config.toml
n_layer = 13
d_model = 768
n_head = 12
n_kv_head = 12
head_dim = 64
d_mlp = 2304
vocab_size = 16384
activation = "squared_relu"
norm = "rmsnorm"
norm_place = "pre"
norm_eps = 1e-06
positions = "rope"
rope_base = 10000.0
rope_fraction = 0.5
qk_norm = true
attn_scale = 0.205
bias = "none"
tie_embeddings = false
parallel_block = false
extras = ["local attention windows", "gated attention", "value embeddings", "hashed n-gram embeddings", "an embedding shortcut", "learned residual scales", "capped logits"]
init = "normal"
init_std_qkv = 0.0266
init_std_o = 0.0
init_std_up = 0.0266
init_std_down = 0.0
optimizer = "muon"
lr = 0.0161
lr_mult_up = 1.22
beta1 = 0.95
lr_head = 0.00445
warmup_steps = 0
schedule = "wsd"
decay_fraction = 0.781
decay_shape = "pow"
final_lr_fraction = 0.1
batch_tokens = 131072
seq_len = 4096
doc_mask = true
train_tokens = 777000000
steps = 5929
dataset = "wikipedia_en"
Each number is 500 + 25 x the weight over its row's rms, rounded and kept within 0 to 999. Layers, rows and columns count from 0. Numbers have three digits each. The size before them is the row's rms in percent of the matrix's.

# layer 5 MLP down (transposed), 2304x768, rms 0.0439, rows 403-509, columns 256-319
110:469485504473482480492492541488511499510488482462514508496468501480543491561466457524513517509501514498541452491486537529525502470514493508411442530515534515534453482482515499525467507530481470
066:494476463500479467511482526546521480485517490520538478416471480479514483488512495442492515504503480452531465481560519521503515490518507468556475507526554522510516496504497511505534503497505590
087:501472508553496503478498493499440499522481464505502500493530544516504477552531502486501509470465507520532486488500506522512511460482515545511487498534488499554504522490469514451480493498465447
092:499491514460494478496519490503504485520479478543516486505503498502548495483492514476533455479510524494479529530481484536508503508507527540491470475547498506514505508516500482475500458510483494
095:479548548495456472494497460484526502530468502527523448485512508508496490493489472474516527515496534470504473524542470498441473486484469482472429544470509459501520485490502433492515500522556532
097:460494483524512480520497517539511533480488488481491497503473450468502518497528464530500516531458540493496518479438519514516487471525523522480497535464510528477506459510498515480569501526504489
127:473477459470472513478513451496482470512513489484487513510484548454495495464485526463488485517510477466521491498513481496488478521502483507529476494428468501483541518518533481493517483475497497
116:504517458467493499587494487505478520496503489481491520547483507476523514473558498451510496510503457502484488463496430471491539513525490453510453493483489472512504476474508484486563470490475471
110:515503462503434508496506481515500466494521480492551560472505445529478495514545506507517494527459539527480509458446536516467503524507536514503508493512505461497473532489474508530516496498512492
038:501492527495483489515457490523490488511502527495531532511445527488522463519511480555502533468484500461516547530487492476539505527465499543522519477457477500458493527442526515486477506512506483
095:506491475472504459512474457547545527490520482527454526432501461465513486477539542519473509473505528466526494540551542524524492515502535499545487531512470547464550491479484455506492495499498530
125:461466530518489511493494513489493508497481442501527516484455479501473485489524498469500516507511480488525502487484526490491513504475475495499489513554487511525494538522466523493480484514539515
124:488485477540479508510498481505565513535499494534496496505474472525497453486438532544477494502507485531510521514528517469496520510524490517505507497493485528519470509498500479529512532517475473
045:511474476464492474492491488423511460494443483525507498520523503505522520480502477472491531498496478522528510526511510501488518509440484480522493520527513440508479458511454477489526480476503497
085:491526500541496490479537526476462504503539492504528510512499488543512550505508491504505533489475471494487494546486533539458503497494502504509501508564495500473502514452481502464504526476446496
095:502498487465476479544541493469490448459480526517417506509485498560493511474505494512514495500493489484439525494569495511512482498509506507530543491463530487488498484499512573539512500568507510
101:495521505506511488467463507480490510543496483477444518489524522551520494468517497517522532532515484523544490478454498511512520474521529499540518519528502524508545497472489519494480491478496535
085:513488492431519479449486490476550453489524466482465453479496511491475483515497507472478490505471489506550471527500517484475491528479471485521527544478509517544527479511497523484486509468485501
100:505505481511530515504520529519487507516531505503523504486488493508492521492462497493464457503478513536515460554477487509469492461530533526475544482542497495544489504464494539506485460471498507
112:518534484460512454551489533521493454482491514514524487519486483498536472497498550521447515523495464503536531477494503520454493464520483536501527503480505495508507547528516494531465494494522506
113:509495465494525456509477471501534452463488501500459508470487523523515501532497529514499531512485499516478516504444490477491507543509530505532467502535482472523512506491560519476454477516483521
146:539484536498503487471509498511467521480496465490462485527504500531471491514485524495477498535505518509501476514508496502453470512487535516476502499480488533535505517531506480546506499528467462
112:509433454489472513483490483560493487514504546459472468523537499491482513495473504480479488463490497501494462486516492474556513520512490472517479516494553468525477479523483538514504544506548501
044:548497466506500522556525519471495433470510487475465506496531497549501522507509497517463483486454477490473511543549527515496493502501507493485542509457501479483494486507509495473520485487519539
082:471500494444551508505529499459484477471472492528534504488492487506505520487467517446478481470510504526492542531487506476472510554492523545512471521511468490454516473476491474497486492470506510
108:548473499496522474550505484557519503515458529464505518484535514509468508477458452492460572539486448472556503516513471531501496535481497495521504535539532483488508505510489484468494468510493497
115:451537512515473443508532500516494519515498529514543522500464479529478497458513538514508502539482484505517477503476543529540475468517501451491478501468542531512515517496500501518541521540512508
105:526513529500452474539484493511507547490528461543502494509518537484456497505486524491504517523510517435480472509516521541534507469458467498517504528446514501497457478512511515541526482486512507
117:496491413492530470474512512473490516484490521534466486499512558497510489522472482577485488510521491514470507475496449521459497521494543492508502470517505481527477453514490495524498517489484493
086:426486509457529468513487484499496492474472493511504524479492519541546473524516485517479457474488514501491545516483547499504491496498499462454528541491516506497470484538497483471506466467546504
074:482489531517505473523496489527503500509521496451471490522512538486530553518465495467455484441500552474498468531511534522495547496537496485473525459481521513509490493495505493502525498486488484
110:461540502505533494456522480496491479487507494502500449502496516502466501514499471514528484497484515556490512501512471504474500513462490472487499532473468508505481484498515472490526522521522472
059:499490491524511496477544548475520471521487495497460485492488490518498521522508482464476553504506483514521469527495503534531464452489466455517530492485490527504539498526535493525498469479522564
049:514511512500550503501476482536487508512480505501473477509550495480480469513467510514495535486516489480528478533526509492461537456500490479491485480493508443467460492496478503526497491478518469
106:470498500497523501490467501512525496531494497487533504486476479537541455508528462506553496481532476504526512510494519495517489522512489511471502548487496512488520520490506516538427489518512482
092:514506506465542480482501477473485544520500512524450500500507527538539520508481488483526533524471529462504490515497526474463477490473476505487482544501510509495515510522531475519514547503512544
131:513543563528515499498512520446530483487518535527541488516512478513439496503533456508503515494500497517523488532529541483515482463524515491464483528515478510476523457501474486495496479526480484
046:508503506509417502509467506524503498542468541496441516519515518522522510477503479530501505501495513508515513529477568533498518515511481512474488505534476530479571533470440512474482531481531470
102:548480496507502516494480538521463534499466502486487446496511481504520511487466510457486506503484496542491465508535479487478517536476508500518486523471494525467512524495483494488519489488544494
084:523484528470458475476485532477506513492470545534460558537511479449514493489492532510453507520529472513524483518491486510543524536483494482483528501503458515488500547501527505517503509487512483
109:492472518534482529505503523513458485495479496514513496516493512517510484494490534485509462467503504489533538477507467534519503518498507495529508490510517502518519511480539485508492506507455494
061:521471483497477506519514514467534488490470528494480461516495477501508489508518473472497495530503447444497499473520537489483496510543479482478502511519504501538528446461498500494498498497476545
011:449496512491441504516499518523532514502547470497451527485501449555511531460498447476469507490484464522469507506498497474476484494482484494465501486522499562513475472498494489439487546490518510
107:529476485495507496499509482535504492455567483483522495507480476458495521511494510556480484503494533550496461486519464453500538431488506494512527487496500522505515453508523494468461509494541500
103:493530491526506468533531485506470494536444502481512509492494449473496470524484536531504455518467485488485502416474467512490496503480453456457514522540539527504455504456540506527497501497523467
099:515517523498455537508506508520498530517471562537504504519534515458486484459500521521506535470540504470505501507496488500459495511471505482514516521484499497475502504490458520509531477524515467
116:464523466470447514475497456481567518494554538533511498505469476494449541507492502539496513456459494511425516480561493532514511457509486477508493519504497490489488517498497492517542484479519494
041:458544478512517480518482496458487475473513520476500505511463477519498506570502510471448530479513483459494501465468465514522507564503494481517494507501511498521538508482525458502513524436480495
104:478505484538507478454496505534487522489486444498481520497479491497481487469511501477492535475498522491494463491499464477494514482549526533537495489510500490531488491476525495487515516536506520
081:502503504491484538524521523470455475500503506504474473445478540475486474535523482502528514490484490530493512467494544467500520490499544521455536476484507525528504492490467466533549521541461491
063:472546507515481544492528509528499519522482518518468533482502479441494450489508500442478545508500520518506517481508492504489472503546503495545533513505513462476531470416482500529502466513534503
085:527460523490512527499530503527480448491542491533490469506489502499529542498506465504482464497524533496486527505492516484487477503472513494468491502518477479511531497519505521464529474517477516
072:536547480516512523525529544504494477536495483530481495506519495502514475484480503483494478484502528495518510492445538504494448502465478457556504431523522515533514500484506498471504522489487389
130:491518524542523509473488483493511473487490553460531443469490489499495528502503502485542520521497494553474514462523481525516511531471524534541476514526524513488513499482478498487521496513470485
100:498522508476462509518499519488471434464483502483516458490492484505502476543516488517509512466488528459485430506520470500547517429477517472461533529532488526459509494497497525483524517501503487
096:511508474488438486516494503521481489496529490509502472504459464466487544518498499507474480517523486470513501515493489504502487489482538459505517527512522487470489512495534511485487484494531537
095:526551504502481545513493520503475489528496498503480493467526484427476514496506502559527509488515498490506590490516517486493484522522499534487542535530486504525522491530484526513479480510466488
119:536500499461514490453482495547480550469504556528483529475514488497471518503498492483458491517503539516472555455531525534505486483516492498511515550489504463501473520532527502517526438501509483
098:482462507503521484490512548485521523516543505474496476457461528498530484522531531483516480513522507549497476499497514483523490523534495534530473557562497499561484497468476533503441482485501495
047:497524477542492499508523495512522485514482480481442464512477507516523517505547491545478500507480517472488455487513494498502528556492512537452500574551501493500521491505536513483501508519504503
031:463496521512504494477485563485533518489502443473540462476474496516501503531506462449463502448509499472512481477520493443493500506502492518533521569480548511495549484503482486486494537501527478
123:510504445503469501534466466493492502498510500480501529463473512478506454477491474510505513516507498512528465483503451496483531527499534489524470530501513490497545503506484544484494481477500510
108:512449455511488513495517521499535479510527507521530519581484502499464504469472499518494535508511495477531497490506476525528535482491454512485493472467466477462506512493491524457466487496483476
103:483518511498523486479531486474497482502504475530518531509497474464502478481473539465503510481504493461526463501496433522471443494513493503491529516510485521495505497506506487499439476550485521
107:469434555561488520476487509530501543485508507501524527558473467537514534497472526515531488544528535500511477518486518496506439495523506495499448504499498478497540506530522517464522527535492516
100:488546512484506495462492515478496507529549514490487521482527500485527503488528481509510471500503498488521505519536533555489561451488475511493484537520472514512484454499471495490549464594490472
100:455535495522513462531505499490508478456537521518486524527501501481542479505503480516509514526501527469478466505513500514488553498516514513460541477477484519505471516524464535491478505468487514
113:502476477493468527511547559515519491497510505503489470483479486487506495491488491470505483479489466536489512496505475499506500509534485488450511488488486495531479496509521502476505493482489474
084:489505493496510518474516545561539455524486482481498509475482499445505534520513525523481486508499471508500489530501526513495522507518463519479528501467484491486519502471468523509540479505470492
125:477553453459470478486527487482449513448489511500513516506504504499482456503483573507519493518488513517537489477513512516527464518510498509521501527497525488538480504478522512447491501530543518
116:490457465527494518504504506445559466524479507512503482512514470457539482472486479492469481528471476488516519471492526499529541517447478474555460499476468489478473490504466538462526536506486446
130:502513448441493531504470462516480504524477452500521498521509489491469456488493516502509454522498439507536558529480516464506501483528510493478476531478512542507540519506514533515498516511464489
119:474506514479501496496526519499510513516493514498477450501489488440512540504500524569524497492458484459475495467483492475535550491525497498469496499518505490476525532525453479515486506462512493
116:473497533516510530486483499543505544529500483467551512480503493540494486472474521471468522505523492471496473502485509490462508485531516509517505451552531450525524492452500501550517494523448504
095:481530530527499529473547493487509516525456461521451541518448523485475537473529527487469481473505500519511502500511508494507507498486487485526464513502449517574513494529500489437468505492539525
103:505470507490495501535476500491498514509506489519484508506518550495495529470505545512465517523498510515482487507466493523513507478449501497498494542472511462510475526517465492467483543524495482
106:484533442501523497508492481559493509514491490480495468513516486506477548512504411478507525501490547515489520503578522548476509496499475471484519463489452538529506489509471503471520487456518543
096:508446505467484473545467491509462473505459546494516457472515482501505524470489476488468474537495509489497531458506520538503529483523473528486470468461524504488483465484525464518525504474416497
078:468516468474506542497490524522518503502491489505546512498490487499511502522490466499485499507463515491488506515514482529514481473517536519531457513531472498501511517504525465486471494532487502
106:469462467501458488498521469515517430449505506480515501497481497510496511500452493522484523519500515471528525486502518513548498487516493505519525520520477495486555513500516486477498502492513512
076:528495491537432491497499477539475451515528509487480480481443493500496516499491507488523500488526520461514500514483515522487509492470451483514491503512510510523514535462529529464541486563480562
097:497479527504477502501474508465471506461518441508504456496492468510532456467447506540522459540474475487494514536468492508459487506489521506447524490505515520484523454533458515467501493482480540
065:528505543466511512560456490500463483507533476510498460503476513491447520509500515514509529467500511482469495506508511524480513481482557478493482475478477471496486517490483511516539495533565469
094:514530515545455495507494528522463510464497508543493497543519500494527524488511463497518487500517459490527503465525466501462492472448522518475512482482460515502514514481549501514530453490545508
115:444507511490514486483503529489512508511511500483480510471464493536490497506460507517498484496540521541508518505510495489463503469479489494478489525449512540494501528526527514482527479485479524
059:484468499513479517499491537495492500535515530503508554505505511461466466442500437520532531518460510485477510503524502472491531513510472509533519481492455543476498523535523493462444467511489501
099:473515463496472527504485475496519465518516527502525530508513526526499484525545514501486498540501487503483503502452505539490529504490483489538462508529468530512486498513495475486506515505541498
089:508435475513479478524531501509501499447505527547508505530484481490477537496482516509515516518531498515521543496484523493485476487536453465472498521468503524469503509467499484484518526496470482
114:499500491515523517525498505523513534548505496513468557556449523496513474490517479523487493483499532494486471499494511482462525503474522510455474544478505541504495510480514489504520499493515456
086:523514519475486500521498460530531495504549486521484486475517489504522485496475482492501502497485520536551509493511469490493495478483580574524482512504491467510480477477525542496478471494510518
133:447450502522537510506483491469517495477476457505490486494511505460495499555542544484479532509494493493508490546529497467491531502537476475498457465503529550468507535484481463498504484499533511
109:509444471509514506481494509557489504499453488497528465495487429500487498488471488488456481523501512493486512537497485477531494531486503528480465482491498498535509502510512483467425473461473476
048:521481488512502484476521509520461448475490507509477500499525486486477512506538482486509507462496467578493539541491552484513471496528502515492527472486555531523534507499512485449500525511495481
092:521479543452535548516473456520483502479529526489473542511555499500499492541510505481493501538500528495528459511438519449473487476480459424535507530543485496515511467508507541469472431501510504
107:523504513515521469503498529439482480536505441521525495436528531504487508532498526573493496539483474521516499497514517493464538487502483437526494499490502488503521498491501513461465514473488487
088:500480522509467522535490512523491488520472470498501460506500456493505488533512504482486474476483479506533516552480544482492540501500472509476513465516475478510536484457484520491499474503516506
057:444498442490476514542549506476467483461507516498544479526502525503465492493524518476536512476497514478484485495508470487474482500474511507504496514466487514512524522497514489494501524495490496
110:461477521526435501567489534531479456473512521494496531485503480499504516490492483518488486484490489493486514486535467504512491508488534522488462520519478486477508497460485508539438484471518518
093:451489547513510515486508486516475522487479515487528440489475505512501538506495482508475499469488496476480461504493530509485450496491476501543487541494494535518507492480471509463436508532458503
080:497466529490508489484465477488530528506518532510467496531492505542503508507517515454516536497567521478447505490491495541523497508497469513493499545517490505506484508512485476532521490507522478
081:490501471505480505515533470503526479507514489475511523548435478474523451458492502484511502518508542500488455500502517497473491509491464491544513505521517508484505489471479473491491476468503510
082:478492513481497497513511467544501520520475494492532481486513499523560544496508508492494544488532526475526525506482462498496497487466484496464516471507494492537524542519507516510520488530556492
112:486478515507474540448556516469515478465486512497473496563470466467513507496517427472495509495497577494485466493516483513527531523465517514457515487496528517516502503465474495489519512479485501
088:499492484501509493542492533497526467474500492488504491493503470517488557515487472515500504469535466556472553483471500473522538527537453490519526532494481461486490465497471513488497475531468526
099:502482512482510483481522543517498484523505473505534531493505492511530465464506503517527497478462457511514463528475490492481499512543442506482522514461512521527465487516508526497478536473473501
062:476448511506500501450456496509505495488481501451516522500437491497470498491506507545492511433448489515554500513513489492553503504531489551503504504482494486491519463471511505528471540490480494
046:530509557491504500515523510477532506495498532540456492488544521466480498510508490451482522492524515423494502496447505479516457514454529494503519495471492493518508491463508486481473532577499455
# layer 5 MLP up, 2304x768, rms 0.161, rows 404-510, columns 256-319
070:530493494479495528522509461494474517568520503496488525503484516528498438472498504507496510484515498539497462525500528506534526534478479529509483447496526514507543490454508517513520465514506487
088:531515523476472511515518488522496510503492496531517489488470497477508451531527463461518513483519457465506515469507542495543529459480528512494511496507517520525518509552519491462447500500508530
093:501503514458540487504502491495520526489496522508518486502510559507518486467528508485484475504488560511476546497467544521504481536449465494480509462503515489507532479496527496461483568514458481
098:559473532499512505536489511476486456502497525524483501517498521466512480528536526521492472500507494497511502499552509528521501512451518490467517469482516493544497502487523472518481492506455530
104:454494503476470478498504446456474505474523480493481496499535500500552531522490497467482529535502574476498501546516483520530548516451522467489498533517511502449500496484518465476539547447447519
121:514497449513470487526528525495477513514481506524500478500478500533531496489473488489476519515489516493518561465478494459446493503516519540500481534499557561516494532470452487473532449502476487
115:494577469508507518532522505473444453514493522475505519556504503508517511482499468481515491487511515509525491520499460498483543515503464530472502470459507476483501524537479488494545469515490485
116:513497453509471500520455472493511473504471499510506476525518487477502490459503494505495520507512493518475507498540555511471534526515510499475481475474471545526497470484538488487520496496444503
040:486523466523513499513501546501522493505519513504514548508436510484549507439486480478535486455502492492538501500532545542454516490517497543522491448461491563494475525497512504507477467513461532
098:500505507486481482514546501508488508444516455473523425531531475540499495540526502505544478464523498563523437529460482478512528437474522526470465474483517533525515536515510497498522489497457514
130:495473547531541439482525483516525520504557496465493539525476499505509512486559451499482497527493466574533522497523498492467512529466522495517524488526461517508517513529502487492525531491464494
123:503484507518488516459482499487501526530470530459534535486472525513524515481497462515525452499487476528507466509494516496488505502495480526513544482457494516478483481500491520469512489509509541
048:492500503492502456473510530494497524472490501538500458490497523489466518499489491498525434506545470473503549449516527474474516546492508460498464560516492531506510487516497477549498524498505519
088:438479508465496523502502531505519519547493442516478496514407509503468551522485498486503481507507493464537440464508504475491492549446489489523495487509537497490451475468521492487468474486510499
100:513489504515528510487526545537527505452483510493465498499472510507448493512489507493501524460479521529497507462584469533473442511491507504505506465477496485510486495437514518514598519488503494
096:499516478536524463521542451509451476486494497531481469472511448512532494489475487493480495515506503520534516527495505530520510459508564519513509511490483495511527467487501536495501490484476511
093:512510526526506458465500553503498469524510457477485482544502450500493506497525550490497479537494507509493548522487513478488486505523501499494483529535502498462517486461518461507529540497489530
101:500494521479528516498521507493516568484504503525473523498445500512461544468518528486483462510533497498499469486537477492521465453505495448492518474486500470545551512518529492501500549486490480
112:514529509572489498503506513456525489513494510495507493532524491493550485563528519495507516493543492461535453507463546528486501504513511504466472465507496504524507507461511491462438528467506529
111:537416491480494512512493475498554519531503451503528456516536502517538486453499506486508500465496491504491499476446522488537486485522452528514537467478488490516474460443496523519512541472497514
139:468462519471521455501485503483542511509476509463498497543495482460481455486518478480492472478470524538503462475532507508460500522509530488496495469494456565542501477455485507548522504524487483
111:459508516511501467485478476497462486502517505484499521497506502539523504470511520505485509454468570533493492475498522498515501496461505511538483490500495483459493477505505559536467508453461495
047:507468543497482502548475453498494506505487473491477507522531524519485535449486496489527557515496484503485509522489504508520475481492529458490470525487515524513507511513470521500528479496479516
082:547473502515527518511550450480514502468533445509527512514512508532478527577527487460520463482514504491516537506530490475492497496545500523529526490481541502409504541516496528507489487533521484
107:503503542444498477518466548474488535470497468474502499505521526480540449486515495519499506488502486485489521531494494458481519484519522458499502475490521492518474493485491503548494481463487511
114:517534469448476450477486468542464470467476509484505450482494547528456529508485542468459476501508444478471522490512488514511497496498530485486514515483501485505489540507509506498533478483529486
098:537504487507499463526445505484535517493455491493558473503530524514510496475540516498484495521497523453493512505531511530564496470455466460498458544494480459466507550506496475469439515548518517
118:508493491474512505524512472497513491480515535532504492552489539506493498462514460504498523504507491482514523486534511512496516488506479496487507458441494487468513523519539580490488507506489518
087:461478485523487476507433512465458489492492449517468508504488489458533467530483494473491524477491541459553506482486522510511488513546498489453538471493535507566474532490488535491500501468502470
080:499445522493458522526536551510464425513498533516510494498456516444553481491470431468524495467493492502476486484516519455518487498519497488537502487518498527492527528571489529473474481502473527
110:509510520531511468508448481486506525483509516475513503467485486484471490489489520475495484509502513521453487519499497549517497520509469511479520519519505513524509555479487533511502507492514497
059:530493493532505506503540540478484533509490491455490476479459524478496469488507496508452530497504486546485527473530483481565495459499506518526518518510463489466519493489508490506499510527536540
050:512517519488517483530509491481467514504483523494462489494526481502538484551486447493463497505541518506482494532463497508473492528498515469484527510508487472533448492489525502516510477476514525
110:446483452458450493536451576509542479472459483454480514502477509486488453524466463458486502483481517489525492524477494493473540527528564503511489501466516491505530499512516516499470501544480485
098:476491479502519528491530490489489508518489502522511466489500525438540517481491506503491492487502489508528517496526509510502469501505457501525483479466518476473531499497482491544513511496481554
128:522503526451542525471522512498523511512496537508524473513517511475520498504468512514512500490521517515497528492458499518519475508515483469527444481504467503460501493490479536498472522538495502
050:446495519514547462502509550517540546519537517506526481493458514472523535494480483466482485502525489452536519465508545508471496497497463486472464504526495521494505521523519512511475498510514469
102:532474501494482446462512494513502492432504475548460514529539504528485483497512471529523489480536524507485501490514537480489473448560499473519538502538499461516492543450527508473463503534529484
087:503521497526536565482509538492468520447501477525519499514546470481502524491492466507459523511533505490519495507505510487473545504496521566548556507487478550503500511479482484496472532490512507
114:512479506517484529484553506482493480523464502527485477486493483479509513491472521485465487512487522514544488492488492533456500491520532461476529493494512561503488484484507495514506541487471515
066:440529529524484531508545457495508490460556507492525482490494479449523500488507432480511501485516507451420487483491466499521516466477466488500511501519483461503512529466521529447500493496449525
016:502509469525500466496528449482459519509512536492529483492489510453525483473567484452472476522530552480555494455508493460554487489490537505500490482515526454504508495483539509523510469519484524
115:508515500533505523525503507495527455499507530466527474514489501471469488480487499496504468502490524536483491515520500445542521486511505515496484485525462498480518448536460488449504510499516509
106:493505499520530524483501480499465522491478519487520503446522489458480519462528568505482460484478516505538494522460554481480492526516529502484500473487492554499494490486525504472450515503516491
095:542492492487510520496524508510489467568532475454474544504475485437537499514495499528508494529482462484543440501522503495490521493450540491533496494525508483505556450511456525534518527479484477
125:482474493528463520502493529484504530487502509516456568501494463479493526508518493550537465514499508502475525485487491487505473450492491551460501468498498454524489542450495490493462504490542489
044:442503476494489542495470494484471511584499512507586528508521528498524488514446541505478497451485539505478477504495473483526478501497485497509506503484465460528496535509450482473494497481494503
099:533511478524504457473498490489506487524483510481529506468536456514498535471523496503513495567560498542482464513503496528450506490456485499516550531486513479493516477484469517513452463573498480
088:503494494497504505489475522498534497467493470479510493458543490507449460478488507479504466515543485504516499450524529473473481510507543511468472491514544572503476486485519535498534514551498502
070:498491450521512505523531504518505485479468549495467494521526480537502516530436516496477477511470498508495505518518494533467552502520534498505492499510523508481497461481515469519464529476551536
095:520503482467492489538542491521512504477507511507494480484545517526520490481467487524497523535513486476568503491522487548480549534539528549468520521474525519522533476542499529455542510502510489
070:516509437499515527537493509546514469499508506523505534489491502526523513505525495519519513518484480494480522469476524469521510494502523528515500476494512481508499530483505474482535507492489500
123:545484477502523462500500514499476496464465520510495517525459466498474481510525512494486515512496465546509479516463519494485533579496520484430508514526560479480500506456510556468476462502525526
097:472471535522477543522502503504524453481504490545543490486544477509478473510519478456469487503473540538478468487538465464499487493502474506496561501501500518445470464494513526519506518470459486
099:466519532515474463500502483546543510492531466486522520489484481489521506508501527471449510466494498505502513475534502469463510477494519507488537507496483496506482492460491475501510525489539520
098:497490481498522501480527478513462489487511481495502530528509468490475499500457446501510467441509505503536480463535465458495514482554493492476452491467509493483492523474504515489531496452516475
120:480495509478489447505486548503472522517452458489498538473482494501504544500538503478470505495439521504489575506519528509507483487529517453485494465495484522478501544502477516493491491523471532
103:463492523523475447494520492514507495492473520504490515495524512539534503496500516489511496489507527493506500519516540485480525500509505510517515503504491463498513500487509521459521538540472535
050:494507510493473542490485536507522484526493464513506534502497503498507500452499485497506491477504494505517515483500465516499494492510442530521532525438487466493526511478442426501507501539468467
035:484510498517503495507476477476493520521523510509536525473521508544498465500528495520490534491528495489466509483514498529504509514489530466497545509499472505450488477473494509493487540484477486
121:472489546524501511462535495510505570462513478492527534502504510474530520497514538503533456529511538535504483530500578531530523506524535511492507485471520514472494495508463508557468478540514501
101:510513554493496491507484484478544512507488521518468517499464459500474483538505502554505456481511496481493453466512483462457461563520499508449490482522489479504465522506497530516513487496503479
108:502504505495484501518508467510430518539517524490522515518490508504420500493461541526476479478512519509540494497484491491517525499493483486465469500509548486481504488471514519507477496511495487
103:498503499482503473487532496515463536529462484457523468522541565510486514541489495487491484484525540481523520478504489440455494498516528468550525485514500484465507503504478538511523520489514495
099:527467495508491472502485500516496452524524480488499485495493480517524524509468462509460472481520505578498495506488547491480529480537490549477536490477479519500542480496503501516500508542524498
100:463502477488528497529507513518497481464542472521499519528515504486485488487482491467549543524478504506464543482463507538518512507512477504491517499507479495463474492514505544516493505520478508
112:504493517471511497511505534503481462524470474500515507552505528498499493548501479489512500472515494508504511520476489533482507495511469546485464485533484521512526490531482480483492467530450522
085:549496519494525511523514492541512518511476431510497502542494510470473498495492519477493490485470460505514499536482523530482459514497479483508497528505522489499472523505512484470511502471496525
111:535477464502521476527472470513483526494486539474512515511463570525502454495494526516524499442487537544513501489491497485477486520508496489491511445492489497497515474550530484506466507497512528
117:481420498508513541524492489509501499496475499521518504505476515486483464495484513515455494508486546492512503488469508515520482492538491457554521533495460521501514491503500499532478528492437475
116:485489508523472488482540518483502482466453518505454516532539474511529557494510528510510493545513540488522493526488484525531471499488507520467548520512506492495492496512473485528537480431503498
117:515500526468509494482527514543491517518488523537488457500465504514518497505490519502486498491494496465506487503488540490449494526531482539509488526494479506498507545524485510503520516522515488
112:417524490548526511482502513533522503504476506503498527490540546500496478500495511491488493518492521502492467526521513483509499499499505506536511465534502460521538515452498486554482538453511470
104:472481519527509535476503503517510457477510495450481494504482536469503536566533440499459466445523488452528524548487548521494546473461486493505494512486425530540506484543465484493468495500540539
120:507473519448504543512496537455520524511498500498485508484512481498519502509495550479481505478512517483490556490502483512479476465499480492465520425525511528514503491451512480470505499512497464
107:480515458500480467489526503516501486530499524459470495501512505515484454514532529426521501520535514503559506518526556482526494506524466533478498445510478482505487484482468498519542540479454480
092:525487475487506442535507515466509523479499501485496496537527511500512531486446491501498492460516506472484464516488527508468517500500461517469493486479541493452515478470501515494512505509513493
077:510486463464520562518542502535504529551499471510510499489528501485546451475447521520488494504507498469521480539513496514471503490463519488523431481516480501556506481468507528475470490510461514
102:488509519509486483512491472466526513503474530519499527463470492530492510489513536481506500506482477518487551477520495465516487491510464506552506503523489482540463531569499497480465500482546491
079:503495506512515518489550484506523504534483503489521494485478491516499468502519492466511500481493431519468484496529462496492503514503507492458499532461549512517502491540527463423554476466482492
101:507481513511488506496485515506487484489523499510502443487467485487508455483509441524507472520496469499461461542519487477521460520485492483465504465500554443542491451533490495510511505484431471
068:461478474506504485469536533531457571536475517537484551513496498481502521512507536511494470501468523537497471541508522477488467514522535499536529467492499488538494471461496494524504486496512507
097:506479504448519483536531467468554496515526469511473484496522472518465485471465466519532477510495500525512516523500491489495542500505529513490487526484499510495525510469473492478550515493489487
112:537485528514513492527500476519513503504526494516467484503413497501523509533521509468491478514513503479447476536468461459514529456489537528521532515491528500470476466503524471507546507503484479
059:511483489465493511513468509505533521514516497473491533528473433523517497435494481499502496472495510507506514473484484483521520521500510511502505490498487560506532493453520510452507434517508495
092:449498458537500504495499493504508497512531456493462492481466511511520478511517510552431498454466517523471525536462525472486503506512491509511496458522501488511467482488472524462520508492472480
090:500508455495475505533483504518511468517503517511513464498510519505470521485552539522562534454517465486492501512504480479542446500496484485488456543542491490432519528483491508489495531515533552
112:500505502480513520519497478554516507481513499487475530506487485544491529508517514516466518495539519533456481466527515502511492508501521498488479491433467481505492500510462492494480493491523489
091:485469528481448506484479521523511509510448524503499505495506504525497527496526511502511470539540504505523481495525505481498500488486536499529465497484514531520500464470500522506484442514519523
128:490501487479546501491488486536531490472467579507477511520552486532511494556519491488505482509522482476481486516555509477501462507452507521509516473500482490534507519493504536522492479458517448
107:455497527509520514474500537550534497505505483488505505486520500502507468478472494519490465461539521485511474544442502496509544486519527494503499551492521491488556505551495536510486483507443538
050:506523525556513516511466519514451458496530501488470532474542531495491542505501480505528511480515497523507503488499474480482490499515518498503520519508488506513507471479467464505468445442485510
089:491467490551484523516492499496495511483459510481491501518489475465479508482509540486503494502476486509499525471505501510474504483493445470520470499526544507485532522505512487497548516490506454
110:473474511484565460482482490467451548495482466557479524484495479520530484510504525507491496492447539507523488475505525507498495479503489497546551497514519501509491504514466487540426558531535517
093:506498482496506564523504490506523525528516525518501499509506512494494519537502477507433474500512506466500509518522431493519459505495521460509486514489492503460497480514491533532492509537490445
058:486499483509519470506488509513552556511491516469484493483498528504535478543495524513499528476478489514477504509493495509483509539521483475464516501501456533505512524491491491526522524524515524
110:489529485481506476486472470499508504473500496504522461479503467529496461494524501527523500573506478507506504478487542472499518453497482508494522509504483520517464478466497495491458447469476510
095:513462487494525501498458477496448567492468524505543478520503523518481532494504528487525488495510523493578534510485509513471493473500573513474539512476539488485476515484510489503494508532523467
087:501480501467497439512538529538455526518519525497509516529457529493479525536522502509516520518483535498534470512461484494531473487517503480459457460471512519520514465441479515469514502478517523
085:469488493514454449519462442485501533502485487483508502476508524489490500457543516450448499523475466496453515507556463495452513465489489532504474509472526563478474502484509536494503499508456516
084:521508520480496508503491499520581512506452488511526529487504501498488475470505461526474511493508561522495505471487513481557498478517519453473510506493530487548506526499502451540503473508489492
110:507528515491529464538483482483490487521493560518519515529502483482482498459460528495467509509535554489517480491507444480521568492488523527485507515549541517517467469480496527585503485507507500
086:492517499512477461482544524464509449478482485474487522466474511506502516530448466492514525513533505501478513506503486529455547531545527516492445513514496503511469484555527501541489497446525490
102:493498468541526490478509487560507505483463526507517504466518543528489505549565542462485540485502520464451475517468507482466500491476470508478478504516478503518490452508486476523502508472487509
066:478459511491497457506530511504501504488478515526485476489549478516485499506532522519499492505453485486484504520534496450513508507510515556475541498526499535501451509500441471539523473440517515
051:498461498511506478500516463469501454530515470485560486480507528466498482449526498477478518489484510437512484496477524491531469536498468466520436468497498508468497534482511513538526507457459504
103:457520519473527497545496471496456541530525500506484457455517490516512493468492475472520505489537508525437508497502511535510524509469510505509510497503476449545495478494526471471524537514473489